config.yaml
head_dim: 64
activation: "tanh_gelu"
norm_eps: 1e-05
parallel_block: false
init: "normal"
init_std_down: 0.00809
beta1: 0.9
batch_tokens: 32768
seq_len: 1024
dataset: "wikipedia_en"
Each number is 500 + 50 x the weight over its row's rms, rounded and kept within 0 to 999. Layers, rows and columns count from 0. Numbers have three digits each. The size before them is the row's rms in percent of the matrix's.

# layer 5 MLP up, 384x128, rms 0.117, rows 100-313, columns 64-127
086:467473536447532502598497475493531584545575470542457538543505537389532498569513385506563488533444488400495418437418508477503460488485473461429563479533536543511416499550516565533521500544466561
099:442528486461552424477547539430538455570462593584595583499497470441505542505453516550508601478551417512481477529562412473547552484501483507424483594448469494452441487519530475492466507556472538
106:480464572553473288477476563533507577571508507477510540522551591448471480464468405476495442546506503413473497544469479470527448527528561473449468400433455562483514416535505544536586484579530484
091:504449617383481545467471472485634458477508493504547409518588495452438335507495530469469536530483553454466562510575497464551521531475550567519541554531571506493503488466591516507400476511397480
137:385440554476456504507482545648412456550572555515455535605495481393548427503462496461370520543482454415505518435535529505552380510491522457519545565479460492500493512460531549457509518498519498
086:450479524516517474523400518486577501509567468575500598509485486501541480567527519516505484428456493507494401465478474435527480519428491517429410525473470505522473562564500496560478530517414568
120:439401582468495551528517530513442452540551543414464517513508585511604438590474407576529530515486513494527445475501475516436457470524527466436479504517504564507526506594501480539534474658427539
110:433486504412522503460508531517585538452484397410490499534515542454491398480502587545559502512423488491525539521463354498490512503492587497475607513435469574631533523482510555477526446465541455
108:535390508523523517439435544448547478507522542447509468528487574410474470533496465517429494499460483467618527421457477417546417507487492560454568591470516523539456520452535553519554442557419469
098:541523503544468486423504550512419606495433507493471537487472440468493465506481494514486466585473529518503430513435541472469460481463428465481449548501423476420521450536487548565578648447531406
107:401448549471460571471496457475508441552514590496564528466499554400503434528506536483411567461501563503479499477577410523508513474433492452496492556521502448497437462449570467524457499557308507
094:466522570425510496492545536649493585535467418521545416502502471376551528445449491478492617509493495474466495469432481526538515502484564427446467573433568495488479451438458561639535473497458470
123:390459523558441495530509452635524446593591553547515497552524525473488454526513468528455472528377491361460485444498451512509433491456513466429474406424477489514488474553441566530527608553515462
092:486471568471488418457502478479589485539424564514596476513586515416435466426464442511403529568503526484501533528564512487482536561494666461501496492510483570520534496433544534474540483583505440
115:410471444454526484490551457546466458615445588497558452497545542475541480473435529600527565468517519458472440476446420489525576526526503479448477486434534562444494433473578566458481511569495524
098:458516537457456504500575442553507547504476593441533528504495490536521481418475501524512551534446600408525560497504436458532541487543594491436523478505509449435520482426444493544470526545475442
101:561401529526495465468540685545464600495557476359477514493481459358509501509473485534483499551547478516540539471428497489476484455583516566486628536490479490487439489434522523548546447436533525
087:497406519390476539497509527511501408525520544555584401425497483544529461575528475503475546508570400462497435479538548519509416469556498403522506516562425474607474476489567583490512417481529411
087:473524513517514427427568435540536508499419488461557525474458453490513500524374408483553533468603530530544531564557486508539513517538684503500460434449478541562502438476512451535426489472456412
089:492460492533464432399485506488521582540565553498523496534536573429472472522497481518455516481471485409508589471531470402548461471551529534507518477560464521501496508513547647458560503579537520
097:477351521452548479535476459463544540512465563572513489554536472532495478545543441491479508631433591470488472504459505503460565498466507542439513587431472434641503507553543567436466451551554502
097:500477533527466494507538517536404490514432533399455466521433499492504551478385503511480577515531499467516550489502494526594512509492591526501621528585462406431473486416516552490471543552502471
117:493468513489423562532530511640405521517579536463535496530543587378509390585454549509419502462420533370512461419532521473531480503458461518601457549540535496505415465484562531518587565489443538
072:493450483407476429523440511577460506579561545478473534614581567487450517526494471589521474573490481525457363379425467442504502488460499484471425564467467485519427504588523528521449533516439544
095:445464492473537485464473468643542449585511430451522485501535507513482433503423438500480536519550490467550532446431475506515501535557551489493508546500511543508503478459622435566450476553468566
092:521459567496428495502520529488416453501555543483558502526463562413496406478451473558496486499572456483529539515539413490566490530526592503493464405515466567420421426532581446511419481439491470
125:496529534591427574542400486555536438493481441480472467521448487475470457506477464566466487446484582507458444445490561443604479550478536484440467417472510500485490470519513426585553555473454436
091:447521541511421419451456464490493610602536514505566562565475533413467536454462422465511500502432476535548535519515475439553466538481557439494507461486475536513419417562579532560496483507493466
114:440367446474378529439469543542536428551515540466523488594522559432532433468445434543457455476539491504522517437488456468488420548499497510530572459510447486564436529465524532481508606554528497
095:445489553527421579537552493528471399507488452433457512524385538535506514468361465554452469482476531553567552491479483498566519533547581458494491487509514425415450481529474461519418513566456438
096:532491524566457444488486527556506529565576489465534563543479595432403515470526492487514487536471536416371500477401514401517496513475473481430476424540449432469489469566565589531505549573532427
117:423420571493415519569555479593519484554561501492545528509503481535529458525447569537425529466526502506465477472518446511532491491542506413476351467452470502486463490507512451639438521533422476
171:426395559482502398556550533468492490546570446470502576450481537440458534488444452557521467501513463483504473539440527437509505513418595501491498545359441485521466454453486465551491556504568517
090:535451496429422511474513505479551502484466525437463470523431570471550438505417453479421504467528539547482565546541429456515596484512609511441584441482457530546466518443519417554516483489402479
093:448495562422531529446528497460418699501513550432487573517423475433519424585480441481457505419520466550455528549450481430483541493560452627438523585549536516522481462571519531544503494548544536
101:501431577416510480612497504523569475551504453498435429523411477423547482570498454475392511456473512466506457422496469483555457504439468526487464531431479606569462565473530495540514462548346596
072:470498534455409413463530461538510515580449555489493519559486537453434475421393420466495418527490468464484496555577460449520576499532641482556519369503446537490543454589521528487458538530561477
083:480446530492422501444468511547477435537521417508543474544436556474457498446439466511502491482484492526495494428359431479540427497456544479448611497515470472506380493500607473609500513454490433
110:551507554396588456496531647502609579479422495525480473496516481479491437486501526516543512598466565513454488580433504428518533555532564515475567485469543492551512495605538547573509552598492480
104:426411533508488499499590560533412501606527592501518566560484542422596441559423492476437517483461391444502543483511492454508429496522528593473528502491498575489474477507513506394530466537559566
111:521493532543408355517472581586451550533531577432473427533443490422500435525462447510420461538439488436480511492563400512542418546562556474512518470471475496462502490508486478576592422497500475
089:498581502469525352495539543435481579576492625550444552506547477522533523530519530509485529507544464525449518484490407404501494530475460545495411508531560513497447491520547548403540496532497592
098:572474502419500557526444528491572470513431556562483368475563508532469527532479461489512527457475584483457517499523547441545566533523571497406478509475430536571486522437487448469445536522458469
125:447472496482388461464501487563471407514536494566467461542523542471549394466494502565420499465529570437549495469588491485577513528476467442533488523468465563522507481517494526503510538635489501
094:524487557492426358490536523525479546490504442478531530499548461480512482473432476504565475462521463532457567566410485537501502478466515449442487502495466512438444475491551518551555555478572570
096:532467597470524513530465488614598535534481513540453449493548493419433515496469457551426510582509596471493549489556476464487527534487582592510453503436450589502560528448502497429489451500539548
079:462576493366481452447539570434518518509482642478624569512454496430534429464426470478452486545482551512527500500599397579513517515484525557550479477433448562481505493494462625480459506445507526
106:482421526409426495495537498550490465618597497469471515552480549488458466504460490574452495499454562416459449391397503485545451504517529540534570546459478515576444489527520586477515614576467586
098:515374571471564562459519496558504594573527492513615456539579510494497455532479514602461529466519613399490458491434490458545485462470519559443596547433512489504463525441512517562563541579400533
093:471509529547407472508477432542573466496472427446554492595631518455494528439513512530524551533595556452447546492405483524509519553440484432547503443529540518440512524490496630558517490523588439
113:460531500606515478432460533586458536501478420484506542537453534481489518438452461502526547515490394533520501485313518492510561498441516441534483514497462554420459494479555421576602487460534467
091:535399483420478450503528583567517535521562528433560502481498518524511470489468559546532467570532519370489448474353408491489491507564587446437534530406503437465487509513452555583569467493589531
114:421494510474471511508521472619507466579460439522591464502481474482457552480415499544457570502499556454477495431410482514566588439423538498502472493451519524501483413407511493559449469556450492
106:456533614537520527450550489471528448538429537496502442482508577396453486485375546467487590483526477515451529519467452471531513492578485475516497499476456581431438521460513431485388523474498431
116:451479502478453401482476383461610451559445442498563552461479548437432483502460461524517481534505433491468540464444453456532607524443557530535465535402510568544432457465573479572441460524502404
087:544409566463496529527558484557557518527493377478538403542560416496476493503527484513431515580533567407515566511530467503559494495551637570458485557419425548512517534441493487514446441459447484
104:523537480424443525489456482483479512499574499408444391484507548467527509472446562519493545543561495503441492480473448479504514479533530524455483575558468579521438544450510537482483536521427502
084:494449573425455473570463497486566474613487435491521499560494582469431488502495406505479544559573511507502502476431479410586511494477557529424493573474503559565456551482584463529417532591495511
121:498394567518491509492492531594540447602512540542447540567485553374485438488455484529484504528502512478477602414512488453503473531416502553477476523504494618473488487563535621513539497477483479
107:406448506442496493477541471571532464556392489471595454533592468454535556435441468456447523522576465490523585492512355519560510481504607459495512473469502531487496491428472495582509442421501470
091:399409485470513496520515480589579414574479548448483438501551481528503521491444489583476486408488485473458589498530457507504572522485572522504519488486459507612529514497510528458405456548533528
086:513420577531490524543456499488506485514556542506408595580495535431459483541488429574421444535422466480476511447500509509491393533420461537459611502508481506448456488520590462496558504523418551
093:575377609478496533577482474534568548517471440485544471455500501459511507481459499507468405574405590442500492501428481507496496532472593500435526535382399519495524540434498461534546450558562487
096:426411440498479512455526500505605475572471558498550468527584532369532412500434419477477486435567556331490506506583443438476537556535579514521513452503425462597565529479597577501505502580483512
101:535550536576537373443475553473537596489453507414493516505534526430498534440471445425532479387555482479480522519410525423502515604578569471498502446519409533548503461593530531444538531506526516
074:467521542543454377463545602507504507536452437557577411482514519487515567515454388507513507567550483439472427493344432469528543472576572567519439412485470522557455502467538474588478436400573484
093:432506555513510551511408500448546461515513451488502619529537525428444452552503570533498537438430524555466494381465495481580370564425439437484457546488548506476507517493567509449403426497417551
091:502484492502488398537523539478375442479509461433560599507492518426559491524482496503530480427498436471555466467510530546530456533566534440390527578513421414520416470461552429488524427416549518
091:542573537458484408501551489509563534495433567419544518474512470428391468414448513528529571558480538536485561478405504440480575515552492521460409495550473500515504529463527512534406489442620524
113:432473598425484523579537458555490444558483539543568491508541451440484544468442484497486612477463505470460494421521553506603521518383513456548370470464548451456507471458534421537414486470477496
136:479487519552453449426434517498516499527513398531566611536457556497475447484447460540471516645446501507485504488431475472489472525451599414486553478454481595502481442487583544586546544631442451
091:499469538521504511497458561496513476476367547492436471521545586427495434500466456478509483448481571456466520536546548412560500599468526530520493526417449572474537565535523611367483553582434546
062:414465560449458479523499491593453543585453522513445545580509523587428572448473472511449516500449484510493464488416483451597565453538516524500431487465538526566445514588475649478483488556514558
131:459432504495502563524445632458476468554527418396489549522510567414501471507491513533547487457513453431580454405390461477505422489471474463510494535472524459565502506494505554564560465561534575
088:511469506404401506434522574493561459477545505521547537530495524524495376636560483478518519596499407556495499488483484463477496407484431518539468503349426438643535446503583461494506487509544466
085:461449529566435487498440514513486396523537382460499562525506549538547518430419426563486499431541432510539475508494484497607462590489554453449491470487440493489470448543551506592480541564449484
092:498483479430481469461543491448505521531489494459468395483603544438504402543426504486520427505537495483486473570492360459571533525563614482420441449493487415488465489591533599569479512476527478
090:457549521552533522522461547496520534483524388514463591473419518538473522454487476506620500458494418514509481482299498538474462460461495501485517504479494473530442461505508477616530461477587510
111:401513579543503447599460528526491533535568383520450628508484561423503540514479539534555502467492455487438413500388515484463503469484432442489434495468453490492430485572557452518481565520577479
103:497507474442434513501535502512512424514489498500558497459581614405518435550482517463515526486496493525434505495502512490563521534504517410520419531502522517516466354547562531513510522542447453
072:441444507448469645520519499550480441482506549390483457509434524446536378505379449496535482406538492489552513475505450472514535533479528439506572505426451490523446540509457527560527437583440487
113:490520518490508516597506545644437517548612477460486495541410429366559522560500499551509550485462506421550472429421575507471474460413487442477549527505501525490405523476526582584554497552509505
100:503385493478457493443479542536526478522488545531483451473541610469519447492420412486482532465577459490493484517428476542537434549474578428430511586457504433461404476551609595527560507485401440
091:517489570505456465556414545575485487527469363531460658531443523471467526573511497471458481535437529464470487438481536478471471520464432488418517530469540513537503493486546483473533517556519533
106:375550648435462473479462478509443396543524573531574490560493476425539558403395497503461521473504466522500555504525459539492455529470499479560598496556479511462443537556492461534536580494457558
094:497482477453518496600543518530522578511503441432479403590590487463491472486439515437474459598512519409515523551458500437425492514546542443445588539455439550536521451499541462625457573461537457
115:455420495490407557430568609574474523539515542462432516503516523410513415588423455551463515471581477426504484559537506403502372485497578449501486522444521394459477533540594488514430592480438472
115:440480654567437438511473509486466559565608426483546522559496556401512465455476460518472514457463484433456491473405517439566463521477519498499463457495484509462452448553566522567486533606466444
086:520508550493540511545534464461428511508521465469612466466557564396557499472381489545478511411505521497508470575458551526530534547564603380513574426539519538518465451455513544628530460492511505
109:460420485509369489452513534654447406567568506517521474532522520458483544470438493591436561527512535457529476405445378527531492468473505473546501486535516528396430465462589590517503490415499498
098:517467529564449512457420520468503427517439459542527472459491459397474484531520438514506508517622468519625466480471562496583457535530457475532474532472428512500470521497558439449451521490451482
112:555533529439458531538519501502552645548523481396379454510489464479445358568473479514464429550479595538582584478402462432474520499521495534449446512401504451632475516514524481568520491493504496
121:546447472528485507537461542540512518519430491505454491500424568494468481557542475472460502529464522487491451447483546484504375572342518457427522556525504556480490499535540478542537446543430476
094:479514587496509374560522600509542591463479516491507450482454482426481543484443484522627516646487460509415536552467485492496533505506573463426478568474402554479444429486505577513462457515556503
101:506475506433602513490434517505544569476434531502442540455494464429472461480497440423540497563434500514435487552487557401492508543547534554458479476493464577641531490485498563559446526478498560
106:435563551472504500539502460555446481517529520486493429558553568449499429481432527580515583561497519465492464426543533476516511490555508460492512527502517460558478477541487467509462463504369493
102:477499495539571392477390527476482453483542442526571574466537562546482548475497489565569469486568487523478491551345495550557511505547544475446478487546496383446435484527560538519533522443538516
094:467479593491471484518553519464518503499433549459495425515587516327523351458427453528423565560506547522553533507520462505539595518557521448574495554415465605522489508444505416553460501424417414
093:502506483485438471537386488544511484511529471511425486533579490503444478469498496466537522522404522482504508424391578481571481577438485527512436438419441499506496512531562492503463566496617448
112:419512539506479532503539444516512540554497584496502533533572528371391517541380586466500544487533454525535573505437470481600462526479450404507423500538544525499442374531582489624403461528496475
083:462476426382589513448473554467525500544536479523593472495532459516542475550521522625514527506448503425421446494465424467528503496443528504474458509454534461582468530503524596550510612527422499
151:547438486474516377525438610599484531547494379462427574523435520553453529531520484454478498583423529481492493432457513470497533542447516541432534574491395540503496495510541535518523511481602555
081:620440454512458495478471480585468552546482370491470510510562525481409593508500464516415431565525501402533493369496528516495433548429513516455560456490453496439527457471464518508510586420602464
104:435514564455480466556483471545404476556501538567472490552554479499529517501464536552437545549524483412455488520543468541579550498444552487539556465395443528469481511470530552536411523643448493
093:517478504415463466519531470521565497530399539524519491448541540436503501493420524546472505506461615505453467515560574427523578540464597522434474521427470524511554482469511531492489514511500467
106:530461514450504458544520519595535520583451486557508439513450549363532562528438430480471531580590629414468506460546514532518506554502602455545439447423459557575529493456553517495468454556486516
097:497489509397521487495474557475479545503567492496473520515466618486575453608487479452481454517435487568526482505466540482452491503484447533459608491544521434570432501582545522580508603543471433
099:429407621531469459515535560520495528588444466428479444540507513426494492565489469551484593522516523522542481470485502423515477589442486436560440514467523560464429492586534519501514553636410538
112:413481586473571535505449518596436525535500412421508473507415485454452515524457479500448550456494494472537481471418542509539505482493464455457477529399509527545471556472577435505431478651457562
095:505435506573541497437569491519549538526549435526551417509500533402509495490429395509519489447472524396548527514482485523511543549493600422518563418506416503445497439450495525603525531521552477
093:422507593410481483507548552607511471563462505502548513516538519467559520512410493486464498494541488498478493467497367512541507504466594488446507508539445460508459466492473519606459462471504521
092:457437539475450512456533525503448527494510496484470527488472509517531432554505474524472528434562485550506423498407570482505471453476460553461493486430524565554383461570470550556509456519468445
088:520493516447477506577447447471549483550534476492493488514540476474438512444512486507498468512430582429461479438430470459595541503402508553465485549470513494609505555497528631525446513624440512
105:450440524485533526581506457443390489527540485516509493537534495317535463466458487490508532457538508494565469434404508516515471479420470475585450538546559491489467491494531460557481540494471561
085:547491515478492405459448460492492421551467516489509427547517462515399461491502514519536478499528486403430439516464557482543532506577649517437525499417397533540464492543552533559432519559469436
085:530475502525494444490524554464447500521553397460498586433431474513511510498522512550558524458594453559574481426414515511577553593478430585378538480580523444444505468523544467508435515464511405
075:399419490472518539456539551474430431502573483443491542551483565472579502502427459526483522449484438474537543522449475478509551580497598544421627541534377442486467512463557492470484499523511513
088:482518514455583466555460520505513474562431548648377506504523500524451531452461459449449573498475588469453520500499442533562453527447543506439505522450485588504472506567500548511530519566411525
098:408492469501477510544478478556508449585508470479591537492556559492489517505423492459523514471560519506515553444456408504534566502522521458533545463514514607449512496464483514575486423507500477
084:513464557462468405473502514525509561527509511431491546495429471472476493463447432456474463542469499478459604555508462462502544556476559562535501474431453531550514478511504589572510538517559588
107:526483447494491526474424557590529423520439465493505431480483562523442487480515515509537585615547558445461514437515553437530441549547511562501457506489478622449526478459506528449523482501488554
100:520461475536508454490442474618503439557488560593440537578531563530503531491383453531422540466510421462500517397482486512491450443465469510456526486522496478459476446480517505578446425452634494
109:427450517544568581505517533571448502593525479462622493519474533471509502504471525509489565519563504504507510440438474514561485471497503420500522496555494512418485433482504519484492409534449484
089:508544550471563595459504558491508427490418511427565354465481544509505492512482499575498533517596505531512512525381511470588510479594548553393381545481494572481488562445498454476403433536420518
090:519500553471440392483471549572491581513539340488452591555492464468556508492419529494484427566483480475469461511379509479538448494508534510450518499418458506517441408519580516629571510461564473
099:447402473438490526458482459524524505608613539526540480501523484492470485474402469589488539402561534452534520487403460517528556439518477557535536471473481515554432536465568510575501452526404526
079:473481461387462473466497506553492520536515574528548542510514517460515483507445469548534444428518505496480516503437411452524485544550502590508507443538428504464476462599594594562523588500565487
105:429504529502486500532556453460481434587550579534519556539575516454469475487444461548458552493515515465517480428491498534562451525522496494547436434530517488519472535540466505525470478555430551
089:427436486415519450438401536575467449533461506483447581546547493510496515544530506557493522522493517428491475433407472487474468485447467463466426483354417459472449542525527581576475519516539577
093:492451529544490466449508475570514489467488507471488432535542448509504508468451481523566451451643496429527488509529503540509473510611664449417481531490448556502498502513460489566459495569422406
101:470516626524564347452498554439478605469444441465495569492428503476445464442473468419526439471473400541506501546522478532531519567557593485506540503493462550479504451625510551497547455504540563
106:502487488497344451511569456509488489528508509415541449508507460505517463447381419498482432511595471496585549546523421502535535464563544483578527416475424498501473422485579449610451461514459400
133:521425569522445488483527550502486468546598496391421464503531571474593416460469491575417540439575659422550504419526499498510494481471506489589580499497504478420478487511564575491507553573471494
083:582507524539426459563565487489483523480469519454458525512538481473504453515482503504474503454497454563486511551469600489520460550496460527495433481487441519443470507548551410404413632404492443
081:496450465468469536489535570590516466554554450494471548519485506490494503474447447545374524465472476564524476439527461482472387636405471466515616481494522492483472475515624506516602489478479470
087:538494490521466382428504484539445524506544527512509619520420508516487488503427456544397496515475507449477520500488477546483513484519563436530579517525542455426533385507497531550527551452562460
095:521438485435516509521468470472377633467559483450460421505429512469490447513550514534443543491550549527474507522542412494489500458437525531491567464457428443550512464578523500491581446513520558
096:523508680419565516533544571482508576483510574375506493507577466390509481562394512508465571533520506477487546539462429537514504453577567471487482482490472450443475533470474494603415548495523491
115:518456603500479510548478462486506491571543543439453604537501500382512482434444521542466508471560539519528490441422493464490436537476509487515531505427542570520459527501483497482488485588495624
091:458512539438589504560408499499598521495499605537477477551470497407451422495515394528439584462487637529464530474623546448487483446458461534559499493437514512550540501539523578460498563622549481
105:498363528469512506424445515516530389518448518493493420505580485512511440527457469601469520556527545459468558464470480455571468512511473532545561581450501568575466517464519529425466535563421423
110:528494532428512486553461500497566542525461430484437520523595527454462531413497494542513494559471612447481523509477520538511534615497517542496514488511454510504555511556473597461490581586516520
090:486494583519531440536506512499579598503577383453435555523428486516441443513519476471442455519505551492517497523518461441467514499575522477447583462491499497528520562481484531487527452546575602
089:470493486449405451446457486561510470591621542478479531588537564500495484503486440513463444562461498443560592477475457470537470502547517474528419465510487489468442478581570509532483601469573584
075:460538536521546546486498529524492466550464487505560401439385526478564500529441413526536535446618445473577449554456513525480532525582601534483487500508469491557464547450587428516416465526485514
084:490499575549508538514520493459525521490466374556532427461570511488514410559483440478531504411493547458446474499441561468544440506541509397431499522533512448489534494539518467544482501516468461
121:525541500515536452463474541635470507511435415523537609483490528534394520510497444476557515590350512449524499474478570446466571539407525529485530532420416528560530527445530533468508471586585581
096:408398574405520551465513460540554480560486583506545518555517533458469480482431464537420552591507553483516538474492478467476533487516523460467536570405480517518465537455545522489490522522433581
090:501400560489372506482459447618494589567519533506496447545570528467531503574521498487499520502482503506433423470475539389544506494389442501446541503461526525625427476502548476591501549601429492
118:498467441519521459452458562596494514498610395457494557551446533495509551449519450523441498542488495504539455424454503482509505551420475540494644528522472481448462424473606541571573458486493489
105:488463559518420497403460580520459456611533495506583528592435606428472505514432387511467513492572531498487481501532442482500481508539565540520554457460471431504441467536596591498502505532481542
092:537455573482487452501557569593483534477525503430518482479479464448522498456437486482520504515523501444470507484493458476523537516651648457431568479457459483444457412449551550621517417489463452
088:511446472545388478458522485556562493559403531487512489532490508405516540500394423491428481505620576451528573455559448517517520564561622517497474393424353496531549457475556517506444517491532453
104:512455550420442482535441530697520471601520439455409510554549508479487543576479517527467488535463512488440476435459544425477474519483497476421461577501404541473507574531495424469482534596463604
086:457546501485500474489499484507579454488468532430479542480438515449524502386422458532518467531479469493477543594546501448477580590522631597564537499535362481578517455528534544475464505502520459
119:526387472395486428420499604620479535576557448437519504524491594430547470490465561558450539497616580426451430389526457483486430538471513507503539501497501547477474513498517542548576553431499525
097:501411560449470524477502494543509499550494612428495508522486514513507471486480471566449545516565550509549513474484452475552506544549527582456595528414457481554444467433595484481503532580407589
112:441478472592404486531504452553524465544599475518491571523480522503445478490404511476527499399552406483479535509446475480567498526531559395477471356501473485481531433538518509543495514497513406
089:494542503518530518468412484436551568483489582478413526499458418523461453498542469457510453550503487530489540439471417523531497495441449543521435474495511580518556537530533578499471425559494591
125:422424440497440522495472610554474473532545489490474490551453547518469456542446494567432529512547574495510522419537322489522477523482511412495596460471529469475465507525500554513494440581427542
115:465460588523505455596478546536418549509564483420428536497486488412508524451510478557445492461415505510493533494422494489473519481483482484472654486465473537491456556457474547598544524500553567
101:485433512574453539463495432576471591529404527488557563535537540450464518447441465499417517441457473522545527529377498517588501521576488374490502472493474533501482508458461465520455509442508504
089:498445546538512394477438492492490542547541459459470560538449513453491479476448455518527413572482506438526570579507478423526532576537700557486594418437342493551495435515567525519491502513545464
097:479486495581435503534484510501521484541464438511504544554517511472552518440390489452440475500575391493547469416523446524523503529440484498505457493503479593465409477527587474572470463429477475
094:569463587440526505407496500523507499557537436448510476542453516487502509526534451541434537529512632476543505498542516471459519491349501590567539527325490526575499522486487518535507548528481517
102:456462545403479504483487503547549460572435586572525470519507537463502476588479461549428441517505579483499534495542420447492522503491573532471518537329416564553526546474576513492482460633519481
098:493461521522530417457440559518459518503456479385408539466405522441541460405516453474459480494526501528497524510462482537541468515508538568526531546505445550532502515543507505488567484590535585
115:530437447432480462466467511499533494532534536453547431450535553410612353599439473568526506553588504467479378448508413507542500554625530481494456468465485493568493441561560487539472553497465408
129:512468555534518496533487569537549480570608560533489459527478519376494431499495471515515525457432587451458525464514474522549536565434450552496385512537470528487451441494524598516497575595407513
096:471555602489519441455507484525535533504417553450505480485418420431407474499406434494517491617561495496421572538517498537540524488560674534507434463480402485554553461533440539515372540458554458
106:526476450551520373467519505509512531490536410522494477506398515525527497446514485501548476480609470483512453509398502505500518539537601496407556452528453594515440470599491531592469473474570454
084:492456549542426408519443514474537557547513419479535490473503459472419497481484455527526413510528452471542516533463531488536472478575579582469436486430397538521498384502569510597504503565563487
101:487477505461535499495451609562529558637596436476485525506461548399500409520493496531482489530463511512479435504375464406528492514446480517443454503460486502563450470602562498495540551540474486
049:393495537485497414484482502546523495536490556473540514563574461496451532501483496514477472511462489517488496487345443484514629431475489524523474466457434453484470467492501518504542491575608596
073:513419503414452498490491534592524510579477562500412577529390577509499550454473420505484438521462524445482464436477500433491495498354623523451461485520518440492413544516570490506613526495521585
097:541509572394553506534518524446550529533434545497533528461475484454455434524499424538435542513508558426440496545461448461532482526498559553499502516456509453520471507544600606510407587573535567
101:553441488430492427518513592611461556506521504440460466492422474559549541432463562526427507560503538413458564559442405468530502479582655490391503490406417440437445469491433531578519499464594489
077:425514548405445456510381512482526514627478512561544489498493558430491530491488454529539470508474511497513529520457528429561535530486482573537496441514447586509469474540598597501430482574509477
090:431530585507480527516527473575488426598535544497524501523531467465542496466311472511441600448541523507535542515403507393587479541477497481477495430486530493524408516518536455516453459547429490
085:511470542464487533540474460512480542519499439377556511558491532457530490477446379531446476499487507494467584486487517443548533504559616558547514469489469519506475485455565504521468576526462419
078:415505462501535507389478577467522466556534392502566459502505568322552513486428474573491568463562452500544519458461563417546483545484490519474430490554470448438442421520618547454459541550440491
098:465478604507464510545506515468520545560517450471424643563464527366394470532459437542525483591414495568498525508527555488526401525458491503499545523406532534471463485461538435524522501563422535
100:521388500346469512504399451723532530512564429491411477513545464531511523467458552551398446517499536482485531489520447441505422510471542522499540600475462449517419532469509433509541533597586521
102:484440485466478516515514529485460508535556493460558449482503508512549514612493466503444473543590461530512463484532407532509389553555553395587500514558497503552464463559604460508582532496445498
108:460447476586377474432490478570419433506516459457424519527467504574522458433463436479424434427562460438479452512506579510565522557544574453459536407492444497501437487578511550532482586560552485
080:451434552506516532498568498568466472601494546465489534529486519438484453510441462529429510461474495460514535562531526450543397581452532377434591546470489533493486542598523505420558508610415499
104:522489535509406456385550499509453496573519581464557455526490609421511500451475424489452478534585508393507489546545434484543461519520602488517472414487443487474488451542487660488536484527429501
098:489456477531498467531506603563532550482495432440444448515491500443498464516538533468509456569421469459493529453482530464537560552535546438383521485533462429617522371493556502595540418518596457
084:483503532364416509406397528577440396527495453494503556537435554507515466494451426535471487517463480441498435518436489494497489508435616490467534458415508444476466447522573533510603560514440543
105:506487568479474401571495545478492595478561423472408500536440489390470455520542543467508502614456537515588505476470549451499487507503472576509505543462422623545459446569489528467554502567529492
075:434469457360492491541514549477472543469501561425501542494497498366557397513417495546483515562515590510480512450450413438494493556454507549528506513481442559474499466518617494539550526552467507
086:525462607518539532515461629468477531514565545575445480537554575352504458532467515571529551552417491398470510428522499428505574548390449551465578532469526444439457520490514499514455459526432562
087:497430495564467449426486607496560550509553483489451367549547507432488401472525471492417447546528495532528481427532601478498462536503492445548480542562427521452499445476543522508546474510445433
101:453389507500519535463509516584444485564543602425472562529533552555564510574524518594454547451509598476453495457432530489493475480410482525414564485472500446415428553562480528535553512541490553
105:496416521417503420429472607439477556458519514448443431536561606460500409547551471526501460576420524428533497463477412428486485552594533489493557511560473557543511559507504554475560482496526514
113:468503558519423584554473530513508490525482450516498528558528466457503524506473473538490528411495442484514463366464571517494440514443471393538468454463505567483448584507564515603547624528479547
110:489552500503421523515518431515487490515512497452510571511532578459493414520423551499440516467592453548545486408447488457553511508542530512507437454512571464466476433511527467593522539478466501
080:447376507548558538492493535474508556564498610448428481539502622379453455531486430519520550490429502534499534496422487400524496532494538521460562499527491538555417527572554598434489455592410570
077:537510558453468579501464584435517514491550462485555511460490519511505530564494507598501550450495508504471368448464448404582462489535482414425425538515514542465468503564538547532405523503390502
090:496451538489543549475436467537474527588525498434413522501548488438446371579501442495487525528477557495502535503501568410480540626503544558495480514447468532538592559541519530444524503558453531
081:502497536509464437462563492457532497510433470471573472443478484485484540462351425474484512503548453519509522565524489526567569524583640456519512408458468527493505422523557495543391455504528501
087:436422482460449516486453544486476452524540483558500476523490557531489478600511478511451512481479483460488462517445447530569449511488494456461509577418513500548452508643518542485434482593450495
088:515524582554406540587600475573470509538563482505556468465473473386516495475462533456530541478569424538521433505434512503530546511435512487531473462525492472461429397493522483657487447476480468
102:495406533436479451491539508579576448602509579470506422509541528490471414489436482508484503558523550492487574528571395436525507539514599568457483570380449484486547493488495512483522492574416495
088:486507452491465474521522498462429443471483362512467460506480495455566446474517525506525547373568476532493443491476429488588489561458493499484543520574506446481526454557531477582503464469565511
112:419472497439442554507528465537574450532489563555542444519575536551461480494413402529516478561551515446440519472408461528521484505539523539520436378480453504514450537425526498549396474546458516
094:410583519471523375511481438539520450519444421505498520475492494519503578481478392499460514400499446498467563475500531492522547477426577454492459462478547454467512442475519534532434478613549602
103:422455489487453488466577478562554491542491552460586487500503513506513493433430464473481499496520517439496527497517340503525514499558681499430567523469484498550509498446539466590546471488500428
086:456430607508480549506477535580428538581518503527552360506540520435519505479489463487454584506545567477532474465498490439554493485448533506473469566438436503554471490442525456618457364553462504
113:583484468462554397472474535536486590500398429470454519481412472528449491554487482500460518620475467485489452537460536499506462555539574507482499463433398475530490426490550533514575600550601523
121:557422501458402454461499511597523576550585538430473576522472539432483477460432450516481464467517510432435516544525448434532425525505628525434545419456489497510466448471515524620547541501434474
113:466468480459562484470456523509598569503517573623530463463531508433481484433445457509575502591440514445462508522474563460473476537493622505533620559471408489514501560476528568476481455514576474
095:416375489527505514484479578525466383533514490526527461533527541497550499543502434555460496495482561394532430405388532479500485484470507516516567506568499466507473563465468566543530511573546562
113:516499541466454526545452599569502503532564453472440486519497522438489506431495524530416465451499493395481527477502521493521416469407488471476531499447460497579487519456483492599559570523472522